{
  "num_hidden_layers": 13,
  "hidden_size": 384,
  "num_attention_heads": 2,
  "num_key_value_heads": 2,
  "head_dim": 128,
  "intermediate_size": 1536,
  "vocab_size": 3865,
  "hidden_act": "squared_relu",
  "norm": "layernorm",
  "norm_place": "pre",
  "norm_eps": 1e-05,
  "positions": "rope",
  "rope_theta": 10000.0,
  "rope_fraction": 0.5,
  "qk_norm": false,
  "attn_scale": 0.0884,
  "bias": "none",
  "tie_word_embeddings": false,
  "parallel_block": false,
  "init": "uniform",
  "init_std_qkv": 0.0254,
  "init_std_o": 0.0311,
  "init_std_up": 0.0254,
  "init_std_down": 0.0,
  "optimizer": "muon_variant",
  "learning_rate": 0.00123,
  "lr_mult_o": 4.0,
  "beta1": 0.95,
  "lr_head": 0.00507,
  "max_grad_norm": 1.0,
  "warmup_steps": 200,
  "schedule": "wsd",
  "decay_fraction": 0.864,
  "decay_shape": "linear",
  "final_lr_fraction": 0.0,
  "batch_tokens": 32768,
  "max_seq_len": 512,
  "doc_mask": true,
  "z_loss": 0.0001,
  "train_tokens": 350300000,
  "max_steps": 10691,
  "dataset": "wikipedia_en"
}
Each number is 500 + 25 x the weight over its row's rms, rounded and kept within 0 to 999. Layers, rows and columns count from 0. Numbers have three digits each. The size before them is the row's rms in percent of the matrix's.

# up: layer 2 MLP up, 1536x384, rms 0.0793, rows 194-262, columns 288-383
# down: layer 2 MLP down (transposed), 1536x384, rms 0.0748, rows 194-262, columns 288-383
up194 104:500495519514452565461495471528548537536530503493513518525466485521541537458475480502483499485495470479498538508484496541492503443485551517492490537533489487473504474456449515516495479514514492504538531518454510516513475465530498494500491464493510474495504517450490486467449469562532537492
down194 104:469484489493531525500522479528503461508478471493480523486454492503565525539512486504485467506504522520523504439471533503462495508523515503527506505464478532527498512483489481549509524506458486517485504486527480598461496451531504511532521461528485485506485532500482491461496524522507498515
up195 094:475478471491487523494520486517460493461531504471521487481487532493511492501502551467472443556523531495496490494511511535470513468470481507517486485482476502514459523472523494523487508497554510519519501436486490485478508505524490483494498464526524510493500517510506488522487492535476471495
down195 098:531491472441494467459514513489515493485523474486480531497539529563484476514477487495556480537501534479500485507512481516506495480487491507489535485495532505476501527477509529494527462496524517477528532448495485476515567458531518520482498512507533542471518503477512528479475477560497456505
up196 111:485495545468486528508480511507491488521493478488494498522492473520461566487515471489537456502478471485478525471505509520491511472424506567524520552553492480495547522477527523458490464516468466479464478471464515467517507493498518495530497489499544506486493479476543549517516488448491501525
down196 105:448473502506502496509494492487493528525484507509524528490529497496502509471482484513534526488495455528470528466494522504434456486511494511462546469503477498533481500512501478509507450503492480502459503512487519540498508442551487506447474529548513519464511497502504462499494470513436524446
up197 104:512520484494536487456475492494445528512493475512491482513493463501464474532506490450504540538509463490501567465503475502487480508543452508537529512505523473502502513513526569484501446463476539558516470506542553457462516490500509519499493461471527489530481490512530490493513467552531504548
down197 103:499499478451459502471472516524508480508470506461517481498495483520519499541461438502477542497475487488497476520502434492482507529521464466498473516517482511496491520489497485511532491463511493485482531514555487466536519532460528493505490530506474507513488445452520517485513486511498521517
up198 100:517516534506524545521531539462519487518500513513502536486517474461499511517528469533462535508491470462521514484525480508488490500469521481486513498448456548471522513509498556492495504495507490450524520486496502485502490463464529485488499474509464523517557472515521518520510504508479469546
down198 101:514488485515510492468533512456477470549487537535524515518549538531507492512525468518529555483511509473499483473509480503518482496470526510501511496544516430515534504543488548496527480509521499512502530498494458472507533515477513467519490488513491490472501519485512537526529463548517457500
up199 096:476473508552520531561491483486461519508484470464465486532508509481505524526490511471519470492523544531489515499470501491479480495506519517489484489575504518507496492486491487506563500493497524526488517510528510548495514489458501514516524494508469443529465483484495498513506483490536517524
down199 097:469532480535543477540491461458478489526506464445482559529529501485518551491504513511512498482494518484514539533463502547480500487479474497496503475531523481509503501485532508487518495524482535416508498507486533516490500527487535472510499464469518471502492497464450525553523515466520478482
up200 105:483478471502508485469471504498545509545523501526477445475476552478535518517486512484448492517507457512505531506485473531517487512502518472503502486503488519542470525490508521496519483513512530545502501491526528459549483467500505447538536484483499501471519520484496497495513517484531482513
down200 102:498449491521525495476466540523520507548531469476504467465490524481505478522516521499491517540503492512508495467495495544557495564517527492498494520537464505507485509522522495483485528479510535560460524460531492512478510478511507486525571474488478493504523470494474493503542509478526457505
up201 101:537495493551480515502535514513513510493477490425473526518515499567491468483504483479475504500471491456513541509506464474478514525504544484502480440523511537468495520463516525536469511502505517490511488454485430486496475494466553540525481486494548450487489483524483451503511477516475500449
down201 105:507531480476500490500500500565525513495478524481492503507529545503463518477501513502459505478490486517479533519537523461479528501495580515494526509477533477469475487447518535518464526487485488533526469473528486487520540461524489486511520502513533478490467525509507521463470488489511489460
up202 106:459461494496478482516500458532510534466516482454512506537515487497508464493494512476476484474481510499478503499513527491461507531501481489512507496460476510497483500468532526509502484513432505499513487466500454479469528468510514483441472485502508535497512498485547500507513508526510493483
down202 105:440515461504490528542513465561508460516463458487470533534528447496506459502520484493454468471505543488465506494518528526461512479501519504488489466469524470520500497486534479494517473500474496498474446479512462517483484462492523467507504471512517474515547480494582520521490533520516554505
up203 102:516501523519507515503536524490494527490500534501528524461528497499466527496552507479477487519499494506540499498450528500479514474511492473498526493472450555472466474504487478505511499546507501499481501514523463535491458478513532516507468496522463506514502497514475492532478523515591548533
down203 105:491527531513498501488463483539494481503537527467503518514475505503483512492507521490502522455500475528521525478468516499516501428499466492481489498501494512509481460527490494514491524534503495518525500562497469490496467477505497470520529464519485494476496459496450467515509493498547502523
up204 104:523509483486502473475508527481528538483502452511488455500522519496522451553521450496511523484469522459525526528531486489490474462476486470478511512520517502507480496511488471546449495506505475516476455504456475512505469530497470455502486513472465505480492452545490501512494525519487482518
down204 104:513469463511513508464517520510461505520532495518507461457448492489475481518510462484498471498580506528529497528521468460491483505484512506485521504476523478499475494528475483507483490507484507531495531485542473511501506459486505503467468489509520522470472506458523491478508486462507526508
up205 100:507482485482484494500497520483499478474493475519522489535486469462515527531480490508536469497516498500499486519488490511473483493503509488467494478544483507518457511503496520462537507503478498519526493506457504479508487499454462528456523517509465525489459501494473499495489543475519499486
down205 100:491512478517503504507509499539425490501493522528471483522462502453447488505478511489537472468477492498523491546508489517482467498494499458493491479576528485548462489473484512548503505551453506469541501472500525510504493512519504489460518521482496469513508482501460481501500495491502477517
up206 091:499486508506514497480509513484411505494504469485521439465543537514496473511491498503548521508481506502504520511511521474474523501472459508488480508488497540512444471508495519468480458503462520461511519509525508515500472513488511483524485476499488477467422538517493517510529488537503511504
down206 094:494505496519487496480523478509456504523542471499487463514486548506505503535478517486499516521492478509466508503510498499493484500513487524526516483491496492509491476514510467547546488518418537522523499508482539495510509528497532475512485486506419520471493509523513486501533470477517522507
up207 096:545505457506464433523510505502510533491490501501501493475567475485457460490533506490496538505491519471501514522496506506492471472497534511501501506522471521512494471442459522494469470488519515493502524537463451492459488469452517541485524498470520476502496480479453478500542521450508573508
down207 100:529474522536484415515505547552512508453465480495501509472568477491473472505510523483459492473507505481515461505483499488467472477452524510541542486530500525507464523487497525530480499500500509478543524489474450450467498513461499557537546524537525472489483484510461485509564529481500550468
up208 094:508484539493518531485485485530572536493503479454472522498477543547470504503484536499492470500515431489467513503476565521496480465457470500489494476500474471506475479461520476495509513510471465455498510467548459515522491519545447542523483527499544486490511466510491528495542502492519515494
down208 099:502507459495521521479520498488541497522506487514479538493511527447519480506463500526467478512489462499492493508540515505475490512461494479494496478514539498519515460501560500508484549539453486462515486518486491552528496478542502501528548492460542526462514502528489496494519522541532497503
up209 099:512510493475489505494499526481517513484489475517475489516512521458493474530520484482465465500495483495523489470458484525499474536491528501528499449498493465519477546538469505470491462516560488528494453517479463506476520511508486525488447496510495505526496501517516501551477505522514489486
down209 098:511529522478510481485457483467483457496504519520500514503543509497475511511517474486544497492525503479514480496470502503482513477501529478524507481474514491525463514514473501479455558494473479474493458485535495502467553529510508506512476526497536489503514494488504502483469485562487533489
up210 103:506474481503488524461502512511487499493525493530498470513522484469490483488523473502524544519505482503487502440511471470519523516504540509545475515495518491465529507499554498481509522489522513549536495492489501538503480518471501507486473504479484482493520518427544503519482521469500531490
down210 100:487479546530515505488497509514480499447535544503524494494516469485519472512528523521507483559525507496479468507548489511498524510524522497546463478503490504503494500496560546533481489453511481529501501549513488492477463512476527496478495529516482473505544549488517533529492493432449481480
up211 102:474493502498450498451488557489503478494487474523497502511508469479514500487487480514520480540472500505480480526486533532504506461519483493500494528550462486509518466492493491515506462510512492473463550518446487468451517500491481524484482507422524493494472516506501499514516438497489526504
down211 094:497493497478519521461522523507489495480494510473465479516523496478510490541494503534529517528488515518497477491487459527491487481467460481463536464488505477499489499520468457484449524491524522508506500497443519498521483521505493469468522558510483490535529493535499482516476506457470501518
up212 102:481497482510468502466505499504529489482501519553476476521500499499449475518497475492484534546496506498527522482504516506524508503541507512548501471475484511477466521492500528457517520504523517530535542475509517493495500484482534514512533507483484495522533512496447513526489497511503482498
down212 103:470496519514505513506520453514479465469483499522488447519506506481438478509509497489522541517487499503503480538493516541534483519510494483523485519477501480488528513510468499445479520499565462514519519486507551496488516514520482523490499544524435500461511525518491518513488520500485479506
up213 105:511489504523509526460511523475497547509504519507525467498486520514491479545499514468525497483517502486547511475533554515496416523523523504525470497461499529465490489500445451542493501486468495492509510506510444521535529497538475500470483482489540482504475543508526517479460497520497531479
down213 109:494504507503541497498478510469517486551480492493498530460506525502512466515500504469483465503490526530520495460488512526497489511514527538488488494436494516490558536477530492456460496485507503487528537513516502490492541485465456501479513518513432501500539526494528541496450474478543502493
up214 108:521464534468513503528469470523527481479485530495505471520506466494549527504461507488498487483512494472561467516481476495489513537470478493526518493521476490490486460528511521508483513495492519471524475505521537530502468543492454525484511453469552474524501465506521498502505494477511473462
down214 098:496469524465475529528492496450511525537533474500507483502482482431562488530483514513462523492517481485487475537457460476499530499506485519483541535494488500531470508547504519471505531500486515551509468499479531537493482522491529453516520464470537467531493468491485505496431522487493481511
up215 101:515514496482482483497502484464475527506496496460465501476447461445489516517465499556498483477504535471473507492529514531478476495499483510489492510498453500544464484498521527473489486473527481473569511495520443563500511487554480497502504503496503461508500538556523480499516485511483534473
down215 104:489485494523511513513495512486507474505495460505450500525527453494510535554500509501442488514539541488502500495518492496491507477494452453515477507457489492486529450467460520474467496448518503462535498486521497507478481519504488479479533478526465484527496515519528489509561472478487499482
up216 097:493526437506461505536511484491473524558486485498469522459517519525492496506476523520481484472490484496496514464454494471489512512537489509506471505489472465471487518496489482498523527517455510506530516463498521478515505551488495529565491489528520503477543506482481533473503547464488482512
down216 102:468477459506514510520474495530453554497524482489482481500463540498512547477462533504511484492513510482533505497503536468479534451541486491516458494521535500535498498521474520556467484484520479497518507475529508516477517507504475494491460500483463456490500471490477473506523513571512478471
up217 094:521479474529483511528529506458509517507491528474503491487513507460509527485503471508508452506459494463531525528510522518504546509468494538522519489536503519520519506528514531512498490469467486489529523492497480449476489514500473477448507547458487474496493527508491490525506471493508490551
down217 095:518521490527493483545504478512484534556511485471535490478502498527470490518464498527482462523501495452490504493510512507541500512469524500479492476501549467529506483572554505524478473523492522487515547547517485486504508503507497509469488551495472551475462490496497472494502478488504506524
up218 101:527510490495521491511507492510498478508475519514487474478510478502510519476513524520507509521503490519493496475498471484509485471503528463497523489459468510496489556511571540517480531479460541484484491521496472503526455527458467539507488513509489481483506520472530509506506523504515501479
down218 101:545484492509525503511509482495466480476479546519507472485516481511490491479469492523489544516523485482489474525526483537508502500505522500500506480508482481491472511504522513488495486526472494524496504518534474506519486496517505506501536498469482462480509496479487492472526523509526516523
up219 110:512482517433494554503510512527489527519517517477535521512493507519541511498494552493495540534484477524507522475475518474471513485458508488512502475489525482526477504512461528440522526505539460524521483487517524509506530498507505470510486497477497536524486546457496470502451527499483506511
down219 106:564531502441502502505504517450508497509507490537519534528477466478513530509467499482482531459486490507506519476523460507525499437498487506528514485501499479529519523473503534501539507496548473537508496492501483495468488491544531505484531534487516507520504499498505469507483491493546472484
up220 101:545509546521479512519450487479493503470491519488508512457478482483499484483509503500469474477515543484497497513531532510475511488450500491498541484513454536455488477534519493471537525524490501471466520508510475512513484501486480513465504509488499497476501492493501526490504507530516496521
down220 097:465468527491494492518498509525507502531483493483493491473487470507485485525511495502443474503507527481487500458561546502492470540518479490473490457475512487514479457504508495492504463517460520508527494496523437536474491444511495518495466550501497499468482497489492496508508452519500538538
up221 100:491492474498460483549450514486479537522459470484535536528494498452518518501475444504494535511512544468486512520486513513515491499483515471508456497485483513511511517470517475459511508521503482494520465506559515477539513498481518484487510465506479519488526515513476535544537537523482500567
down221 101:521482481495480490531455469513505521531461486428500512478522472473497508522446500483478528477507499525508468535498536513503477470459461473514468482509494505531503487467490523483515548525497555515510511522528503519523485476469519500465508505489515492540454549520478553507556510491487486532
up222 102:481505486539524489536516476465500512500519472473484529474455477458508532536477481525503518520480481492516533505511505500490534507538528511484525480534519486454512530514495539490479489490479440504478483509522455511483519501502496530513475479507481488502511499532465513514545508483465468481
down222 100:484504487522508508537509530495479499515485514487485511503507498470526536508525493499496543507508478531484525512505463470473470475507521539506534469542530499472489479498530482480488510478484507476505497461518491510476462505492524554500497502511486502463496473472513518500533509502533453511
up223 099:513527530476500494464494481489508506471489466506462492518533455543510486453501490481519493489506463498486510482502487504477492546484506471458492510508495518508497510513523514473495475516519488509503459447592463506519524466468491479492493507502512460514497514524479513513520522474486526514
down223 094:514523508482481479482489482530513459471520504500499504499517485530512503477509502471520509538497457510465493498523492473501486510537484524547492505556504522458518526525479499505521512545552498489577499455510482495513563489460495469515501500498533473498495500523457539500526498471507498513
up224 093:460482449443491559508495498497472494490490475486485537512527500469535467520461488511506495520480492518547538520512504507511477513469488518502498471522495537478567527483537486451473488526488491459507425501492507491488461516500502511544496507457527483517487468528479521499480504517465487505
down224 099:458508482508499510529523492479466524483504498476511523496531506459502466514517491533542510507490489483491488504514511481501459485525518498486505526480503547497478501440559514465489486486520463480546466462485511510470472539473490504523498511466467496543509490497468476495505497481525504485
up225 093:493454444483482471485537541514525498533510511534512532499532502529506506498498513475523499535445448490497520481496499490476504444522476529495476468512509467528481507547495509486479508495511539499496555502457487499555442510491513489505511506495489496488495490505511485494505473456497509538
down225 096:512515500483476518471477528521552507510528529483543508486496483528506496560464486435511544557456501545563494496456514497505504482515500547515481512494499486508480517525507555549513544561518521502527532468497493481519471475425476501471508482520512510484459495481506503526475489471478495486
up226 102:457512538486471513518469527469497537478523488487486498518531530505527503544484510528451525481482507515519516498522492527495484479522545497500510494519494452535470532488481492472478489477484500492516471506540504444539529543478482509533497489540513508562453497504524494486462506508471523505
down226 101:501486524500455499506475486512538495489552500485497525518526535513474506504478523541463485453471494508499509506502495551479494496541516481462509506548507486493442511522541487510447489501498515487501524508573506488489521489490498505528501505500521537508507503502541497539495491528477473510
up227 089:500553474529488497510453502523531490463500506524539518503497476497495531497484503480475480526521472521536557466477500478480515462494510506481501509523480472501512487504511495521460472499495479482515507490524471528540492497452548529540515496515455531469466498478447546475505465552523487519
down227 090:540483462510525487480500470519521509452543489473525531491537510486486493518431505510498479498507462526523503518524517470508530486506526518452487499475490500511490480527523505498460477527521512491515489501481524537514484481446510470540503510512489517504469515518545461420502459516543498496
up228 101:502540495508491493492541512504522508496513466538524511499511461452506510460500463510503507538475474485522478490495521489470505488526467477463518480503464516518474527519485502482507482486515501464518494547484509546548510487560473528533499472463467462472499506498508526521477484476516527505
down228 101:466514497513503509491496525520490465478556489497499524469483479541490488506487493519487509500524513528494440515532526509440501536491497492545502458487446483555525513495501468465504501490514506494466446459488492543532496514541523516480482481507504518486490480456491492529492464457514512496
up229 087:494495497506497494491474516481515471465511542513532487506503503484507484470457513502496492484496515489506474491483509510511467509498521528499500497516494539465508499517527497493498467523504525519507474484540508515476527490484506481531510502487508492507473504529507511513434488468476499521
down229 087:520472517522520523489516462525542524527512521502503464478485506518494459442457508480495506504529558491520484499515517461496487517489512495497502528496541521498521483533541496531483514495519470508507498452529503490476534518502512481517478532500526514486489516494514488486511484485556483511
up230 096:527484462502467506492483477497521551512461468498480475507492504440525519526455491483507491497505521513522481543516506498474485489450515523512509514520513493469565460494473500482497500511504504487502508527471518524514516480521481465472506489466499524515499548490488528463498494518569514490
down230 093:524498522498468533514486483488494501436453505521474464522514466492495573514501502518463490512489450528510523518538468553509495497505536492481517500498522519484529485486455519486492558492502525494485481519450518535512509500508491489515536486500519472494525498510480515464528460496498488510
up231 102:509518523473518456495503470504496554536502506503558508536507490525490476521512528501491501525527492543497485494462509512502477493465516501437447533520473492511541532494518519499500500519510505480470434460491533526491480487527494504523464496471514487510475497520500472510489527519487497511
down231 101:493516498496538482485522469505497504505508570471530556507506449482506466499507509470482506445499482480518463472449447526519492480520508469523455513506503490509554490502423557503495511538493492507514493507477496471483485499557493495522515498476476521468508527456498448479480511521524453545
up232 102:496484469528491469502514507505495541527504505542502506532515464540516528479517543433517508567519509514519511482477475521499519522504475519514505471520503536507531518512503501468492503535495487511509525529518461479502515485513471506481474485484498459505506470536464486508509488512433505471
down232 101:479538464533496486466513524487537492495479471514495525502504452514544478506509479450534529478508503498467467544466497543544504487506511485530498521467499492513515507517512544475465512546540474477509486499498482468494501512524549474508508468504538493512484474500489474518498516497490514487
up233 099:500503474515498533525499491515466506485497517470469484508513495510492490527524497484468514487530501485516518515532531494522499496484470534507475463514483446499457551465502432497485474535506510463501486504514525504495491485517496495495479515498550523531500481521468507520452478512505485540
down233 100:487537507516493488505516480474537521476518517473521493482503505477551498508517506522475440498480510535541486487503463513458474468462506518533481516484487492480493503481526488490493511533475479490475503521549543527484515505464493472500472525476541509465488517496496500510468510544525523554
up234 096:502536483514506517481503542464495512532459513507527517484506493469443478489484513478480454509463534464485526495490468499493531520487513499515490467496463493502534461437471465535461497498550481544541484541463510510488536508496531503529500472561508482512511492543478471487520512516479472528
down234 095:512544518502511507500480513460514489519490485472476489523526511461439510461504507488489471519514488482510505460475477511490500527509477514518475430465507543553515472500483497511463515519518502519495503501508506529453553518503480499553501507562482444480488492499486471500489502473465484505
up235 102:520527582491525509530472478461449516500482449538540499460538527513513449526514526522550518501493480494460487486483607473500549494459485464482519499501466503497530503476532507494446478479464522513501532524477487545523508536509445505511510473502500487488479539468489494482477515507500519487
down235 101:526545552494501497501475535475489514459517463533502493480501514507507496499500516482509499512518499485517520532497514452500511462506497465528541467485447483492529525489531534514481533521500521486513469501496459585506520502484520523519515518495500495459500516467523519462509613524501517563
up236 098:519464526507522512461500507476520513508462467498522537486465507525524496502488512514553563479476508489525489467471482500462476512461503470489462521540448534536515521483530514483487472491519480507477472500507507469497479433498471514473491524499461450531475498529487515458490479522506496464
down236 098:510502481520497534498462463499490489492496547487550497503477471522531506522521480495476570551496473522494538502516532520479476480529545524495521484553496495524481493472497511447508517496492494493514486556523490452499535518490506489534511493442488532484496477493517517478497487504495532463
up237 105:520513519488479503486483521512509513489492543498509485495504478548505525492491533474502520529496493428498502475500459488503491551536497517495471489512486503565499481517479497486468514514484484475511494471547453513483505472492547497509456510489481473541522506518507542525475490534511509487
down237 104:499578491502492449502483456543494479495520528481508493547521498525503497517507503505530510465496507473512480504476487497515504533505493486487473503492449496528480452549518495505474464501467513507481484489523528519471531472455504460539558511523493467488521523490481512484482514451484495529
up238 084:467513460544471488501548515502509491480528498515484469517475478483508489507502526471507519474472475513502498496479487510478502499541509508476505522535504515514516481499528529529462524496518494518462511543484501500470482516466450509476522482517510465499506514488463486520490536505487488451
down238 077:478503496519529491475487504507498488512491543531468480486466501460519508486520479446490509496523502505498469527500489526513517500499483479487448476507561517490487478509509510534462540503519477459533481509460528504482509505493490476475498533496490488471495467439482508535519503518502447502
up239 108:488503470545544506514479522520467491532506487509483477514514492491550479485486499526498464466515493452534536465510497493494495515553483488479530456493475484471503516507492481511534483480480497513531509506538488521494494531489503510503528466490495487463450517509480480514494540487514518471
down239 105:484500477487496478517488442503456448542525487493554496505509455476537477476495511480521504514492479477483497485518529458488505481468499514505544498468484525528530490468482487512497544465469500489504510484513486484485480482470525496450501487521478513490497510480479560504529548505462500517
up240 095:473504509479512496521497505501513501495526569466498497499488482494512503484520542468473486515519511492518497508512576495482505512504498511528519454505494494511506467505507486478502516495487506483486504461512466483481522506512522492452509564468503504492473523500486489503518488482467500480
down240 093:493507530478520465527513495518503506481541519501482547442500503514488503514513490501463469499490518531529477518540514551504520467475454479480503488497514489530489480506536505445532526489504512506479537458521507446493537503518455490507545572508518512475493504503476488511518483535468470449
up241 101:506505480514504519515463464513508509480497524544494485535535489496551513526513505502539473546525477516490509493503525520526493482506512488546499506470477454478509556533532455471504521469500507534487542551451516481496488492507530514441457460460467505465518498493531504510490503516524526500
down241 102:485524470524518489509473482522446526494510526512518460532504514531536514470533461517560502491495514501487515488485492519392478489487505518505520482449456485458477504516492518494478500543536517503499529473503533507498452530473494479493493456491466491548518499554528487554478499487532489554
up242 104:511494519495459509485489470563479518503518496510546501462459502549458499513485477464482517510514515501492501487503532494477469499464492528512528486539442515493436453496514536515497499479538452478502505472485477525498519498554469510491511498452495530530512505508509515483494523520539493503
down242 105:550488503501517477464470512428495488488512475545475548470496508515486510492466469471506498492504499508474506510524498482480495468521501479459489488541495468515426467485519553502479537515543487514498512501516475504495523451463510546522538487461499485523484489496529493565481523465498494507
up243 097:491457453501491508435513527497493503470499490501487526469484490502505502502497489502495527509503498515507482519466499531500464516464488491443450547545492575504491453465495515542485489485520522519489495476498474561523503512489527515512542498491518505540519480531484503444501496479559483529
down243 100:498470469497488530463537485523495455470479503492501463523472451554477488463521470547487495505497483525509487532487459513512490501515546471511509490497489480484513474487495483551496499489498509488497501467531491494566501513488448524533508506494475479467483450500554467481470523509501510527
up244 095:515464553516441492494487498477508510513532503490529488526552469520480518483475494495510479475506485525462482531499510469469497494493489474485443499537491534477541484537534494504497474490518473524468500505508516517519471476467511553472498511544498473511481502494500502442484491512469526482
down244 095:542497482506501460516480507502491514486546476506519480488538516493542492422527481505461515502477488484504467499534498510534502511533459478490495492494536492457518462510503516535492522509541528563476506525476501504534481500477484519499539484509507517468518510497484502480471478493517524522
up245 098:481480471527502461513510482498521521506523483499512471444531515494502536488508510511539509504505498463500497509544456486489485495490497468485535508549491580477446521460516482485513463530510483478490498497498480507502513515522469521479472523542485515487440498524491488470522504501461534473
down245 097:494488503508478479473555495519494509501507493436481541465508528498515490507504465475553521481515506514498499512520490491535526513484499494479498518508513505501482485530555550518493513439482478468502520489521510499476491452493564528503445484509495500523497509477521484480516471509468532507
up246 095:479478510485505485521537478529445524494501483491494503519483478520464530496507505500485507515504509532498495520482498452513507485459514508509507530480486469495486519513523511494522513461473482490530507509516471493520494512493491473495538470468476503492520538486478532542527540468478484510
down246 099:559506510480541492524504502539497526498569475481489458527526510531503529492501448503533491525537517500496504471515489430485502490471495532445489504473477490472478486498511502492493481557483502477474487459525483585471485474464502438543499490517456466502529475465472534463501518468477532478
up247 089:517528532474463500520507463544542478511510450487492505517463539454504502529480490520503454519523524519511481488511529485487495520526513480484545510551514506520488500477517461508531503477492512496511508546518508534551469509498508538470501502496493503499490524466509512470517507508503469525
down247 094:509534462485484473524487496511495495506485478492527491484435499524542538516465530515511503532491510521510495469491487460498541486490465518499539459504522497503528460512507495497474521473525505519501432513487496490512492485493470508475494513553494529499502508451504509481525514468532511531
up248 096:532475516495491485497514501478499518532501517491497463487492538490489439503467462455534483489481488523472549491475517489452502481524466508507506537445485484509458503513542497520514502451505477489528481475496495510494513557458500488523499481475510464507504549529503486535488555522510480489
down248 092:530464508512489520483517514480502490538499508489515460508488550484531448519503481454530450490533554493495558491513504500454488455525505469485493529471529510495502495522546495527515517496473501487479525475510523508493526510473462483536511501488479525501499520531551507516477533478519474485
up249 096:474479497481470486511453487440525515496470529514499530528508498499499512485489498492513500486489509534522489488485488494487442522486509461500533461507464487474525473501515506480499504450503522497512483511550435507543493510478487499521544492479504513505482525466528452457464532500502527497
down249 095:461474505475516488511463489560515494487488493531489488509553528474438551481513503479561491524504466499527486526502486490501491536484483482491468478513494492477534479496532505526519554513485506467507510480496494478535538510504527487486540495454529533533510487451511516484484505482532541473
up250 096:464506512527495472470497482510548527490478487518520492565511463503493502532512554537473536501514473479476510516449487445517517500499540478500539485501501504523482498504494488495459524482467487528483573511541519477537498512471475496475494500486508494561484503522517485478502504500502485499
down250 096:511482485513489493493510456532550506547497528497523493537510511507459501524481515471493544465517498517506470503495493452516522434475497518538524520549527468474482464492490489512427506522438515505517569511546523514548517531481480509501522491470501499519487476533522496492515487495493448488
up251 102:474496481535496494493492496527536453501508515522487488504459480466508518509502530529524489497461478464487568517422503499512495507526490522474458463504488509439537517506520505526511487478509540500533517539505523475507494462519471527465444485483495482493530502510470516479526514468502492511
down251 100:441530475487536478511489494503500417500526507494460524492476485522495529492491510525522507525482486488470545511534487523496497504515487501497492519549532496494542512482451487509489508456501512491530462548485555488440505530491471514485502516538490497494460540500493472521520514491489455533
up252 105:481496453504485481568535524486480497507514489517491501528513509483527501547477544486490513509532493488539502499490520496519497502502518517503505477498473483478511491487518466511508511522479471525466487507525456541500477493529515497468500493523506531505508509483492480481503509505525469512
down252 098:500542504491500438511575512516512457486509532502497497504486498513533518565466508488467466529524476491509511529471544544492501505482496496444494486512497491525488480506506463531507508503516466507473467478473514500453475473518496489485496518532511502484492459463490526560526509474493484492
up253 096:499506500516461514450478547426506509486508439455518539556414512516496490506528485473488508470503508541492523512483476490478490471491515529513472497489502490501478509488501474505470503508522518503492424490468486492515506557547515505516491532528505496484532541500486477502526510511513493481
down253 097:516527520526477528519501558527487508508496468473501538532504469501447540497532478494511557479440496480522502486498486512506518514529528433466497479499500491513505516458469502492503494507521540521507467517523467517492493545509503501484470511493513498508502502457476509498541504484523522478
up254 097:540514510511540483513469480452459474518484508532512480508500528513523451494471509492515522531504453503527485461461495487485473483502508515522549532522502477494488493539520495492513500519524520486492521501485520470563440459533512526540558518477478500552490534460514477508498496475487518503
down254 099:523522515514507514526476515461491503532477504549492510457466523516533464506481513472511544514480484530482470447496492461518519498531502498526538496543511486500497487505554510520528535476573521463542498492538521494544478450496462527495562524504466503517486483497482478446511455490490529545
up255 093:509506538477480512499475489475494477523501496478467538547525502527512543553498517542526475517503502522505503525467522479518522490463461497496525552473491508480491535502522477474545455508539477499548499448476512488486508517503499469548482486475522478514500513521543492497482506530494483506
down255 095:505530470469478540459467511469515444509512491514493446511508486532511537559465502526515477525509532484486504526525527518510490475460494497468504564503517517466493491490441493516485507517533492529500527459521510527504505518468499462525454508491494481513507536515526476478466503480508477497
up256 104:476492515488481507482532470479476551456502527490533439572486524507521472497520538514524559535523489469520504433507512511500512440488456461467515501458528498492500467484498517495496521469519498461547511550497540503522514535501481497519487491541525490524482559489519485484468506517489459522
down256 102:467493505490489533534520507501534487487481504542470529518510517550508536467527491535512486502497490488516527525494500523504504510493477499526492482502508527496440495485523487516508496512452457505463515527505530511512463511520479508451509466535522509486527512496538535535520515510487419505
up257 097:491484485506493496502452452516490490512489502517506477488471495525499477528548474528492489544507496503511512480469520494494520477485514482471487521520466530490502502488491530498529422511508472529491505517521472491509494507499501499538553487526543500469514520547556504512515483507527507521
down257 096:511507510513482514512535458515491474499519518483515515498483450532500496483485500503505471551502506484528496500509526485506501447534496474477486497470482462516530495468492500512488503559503533494464522493484521481509534505440504507522513496509553503522496489494517459503514465511550538480
up258 099:523512470493504489527480489462484519476465541528476487553505503540518469510492494504531541494483500489504493470499538524485429488519513500489497504481512472471486506496460451504489481490487469510470528504520526494493525537466553498506514471494461508536491516521482480487506491527516488520
down258 104:481504499489481492504519475482512505519475473475501518478519558487459485497537508477491482520489511526460528531470520500499510493522480498537481502513473506504477533507490538498487489490494515515524490512515533504523483496524502439500506501527508512469465498516476505498536496488492545485
up259 095:499545494493531495466504470487506505497509551500490507540533507490489505467509518478484497518491494506519480453513524524492490528465486503428541462524475491458501508486533493503494507472518457481495496480478462505486488524456462522537495481460494479472465493498487545547526503500487536467
down259 099:462462526453509543523493489507493477525464533507482474508510509485511526500490535469449464518487526516533457501475498496511551500514496481506482485444502466442494517493509481512510510496537494481478527480472538527528524515425486511563505475418467504490460486463491484509505511480468481460
up260 103:489502513499528469476540491526519519473493521505500505531528537522454513536504512490466532501491500517542508489504460496515525506476452536448515527481473484489478510507530466479531500493512554488500502481496502501460499462500504508491479486482478479485493470480502484514527484490514444510
down260 105:518472482486492522451499489553548504456534530472511501503510468496454508499494530498492493475469493488519555527509469496502465540475488516470466491460497517512498536500471485477540480511500500498493478486530504498500536518481520527513486461572529476536480526513492490508478541514503470506
up261 097:497441501457479509457513524471490493487507538547477508468456456493490506512541468503545497494492486495478514490528530504520494474494514541482515506566485500484493528502508486533457508501461474509513460480477476498495479501503497490522525538526517523524510480530494478500495528505497488444
down261 098:511438541469512519476480477509483472553484536526490529500509515533511500529503500492494484485466482493497514527530475499512521523531529455516505486520500555478487498487507532564444520476508508517523513441520483469469505544507538464531551456524521493502490518496480493476516528480480476465
up262 090:520504450495497528455515513494500516480502503504498490492522531510440492469494511516506474480490506493496528497509476497548430522500453485465495493527469504545500495463521533497517460516506495476472498483527506522536513489485516499503512497502525443469431479542476540495522460523461490473
down262 091:520498506528489540468470519492532475487517490488462496490486551533508463537432467468522520442521531513484507478514527454536468427492520493542479513507460490515472541491443478557473497482546471536501455477487552482498506500492473512481491501504521526483480472504498504507518531506470506501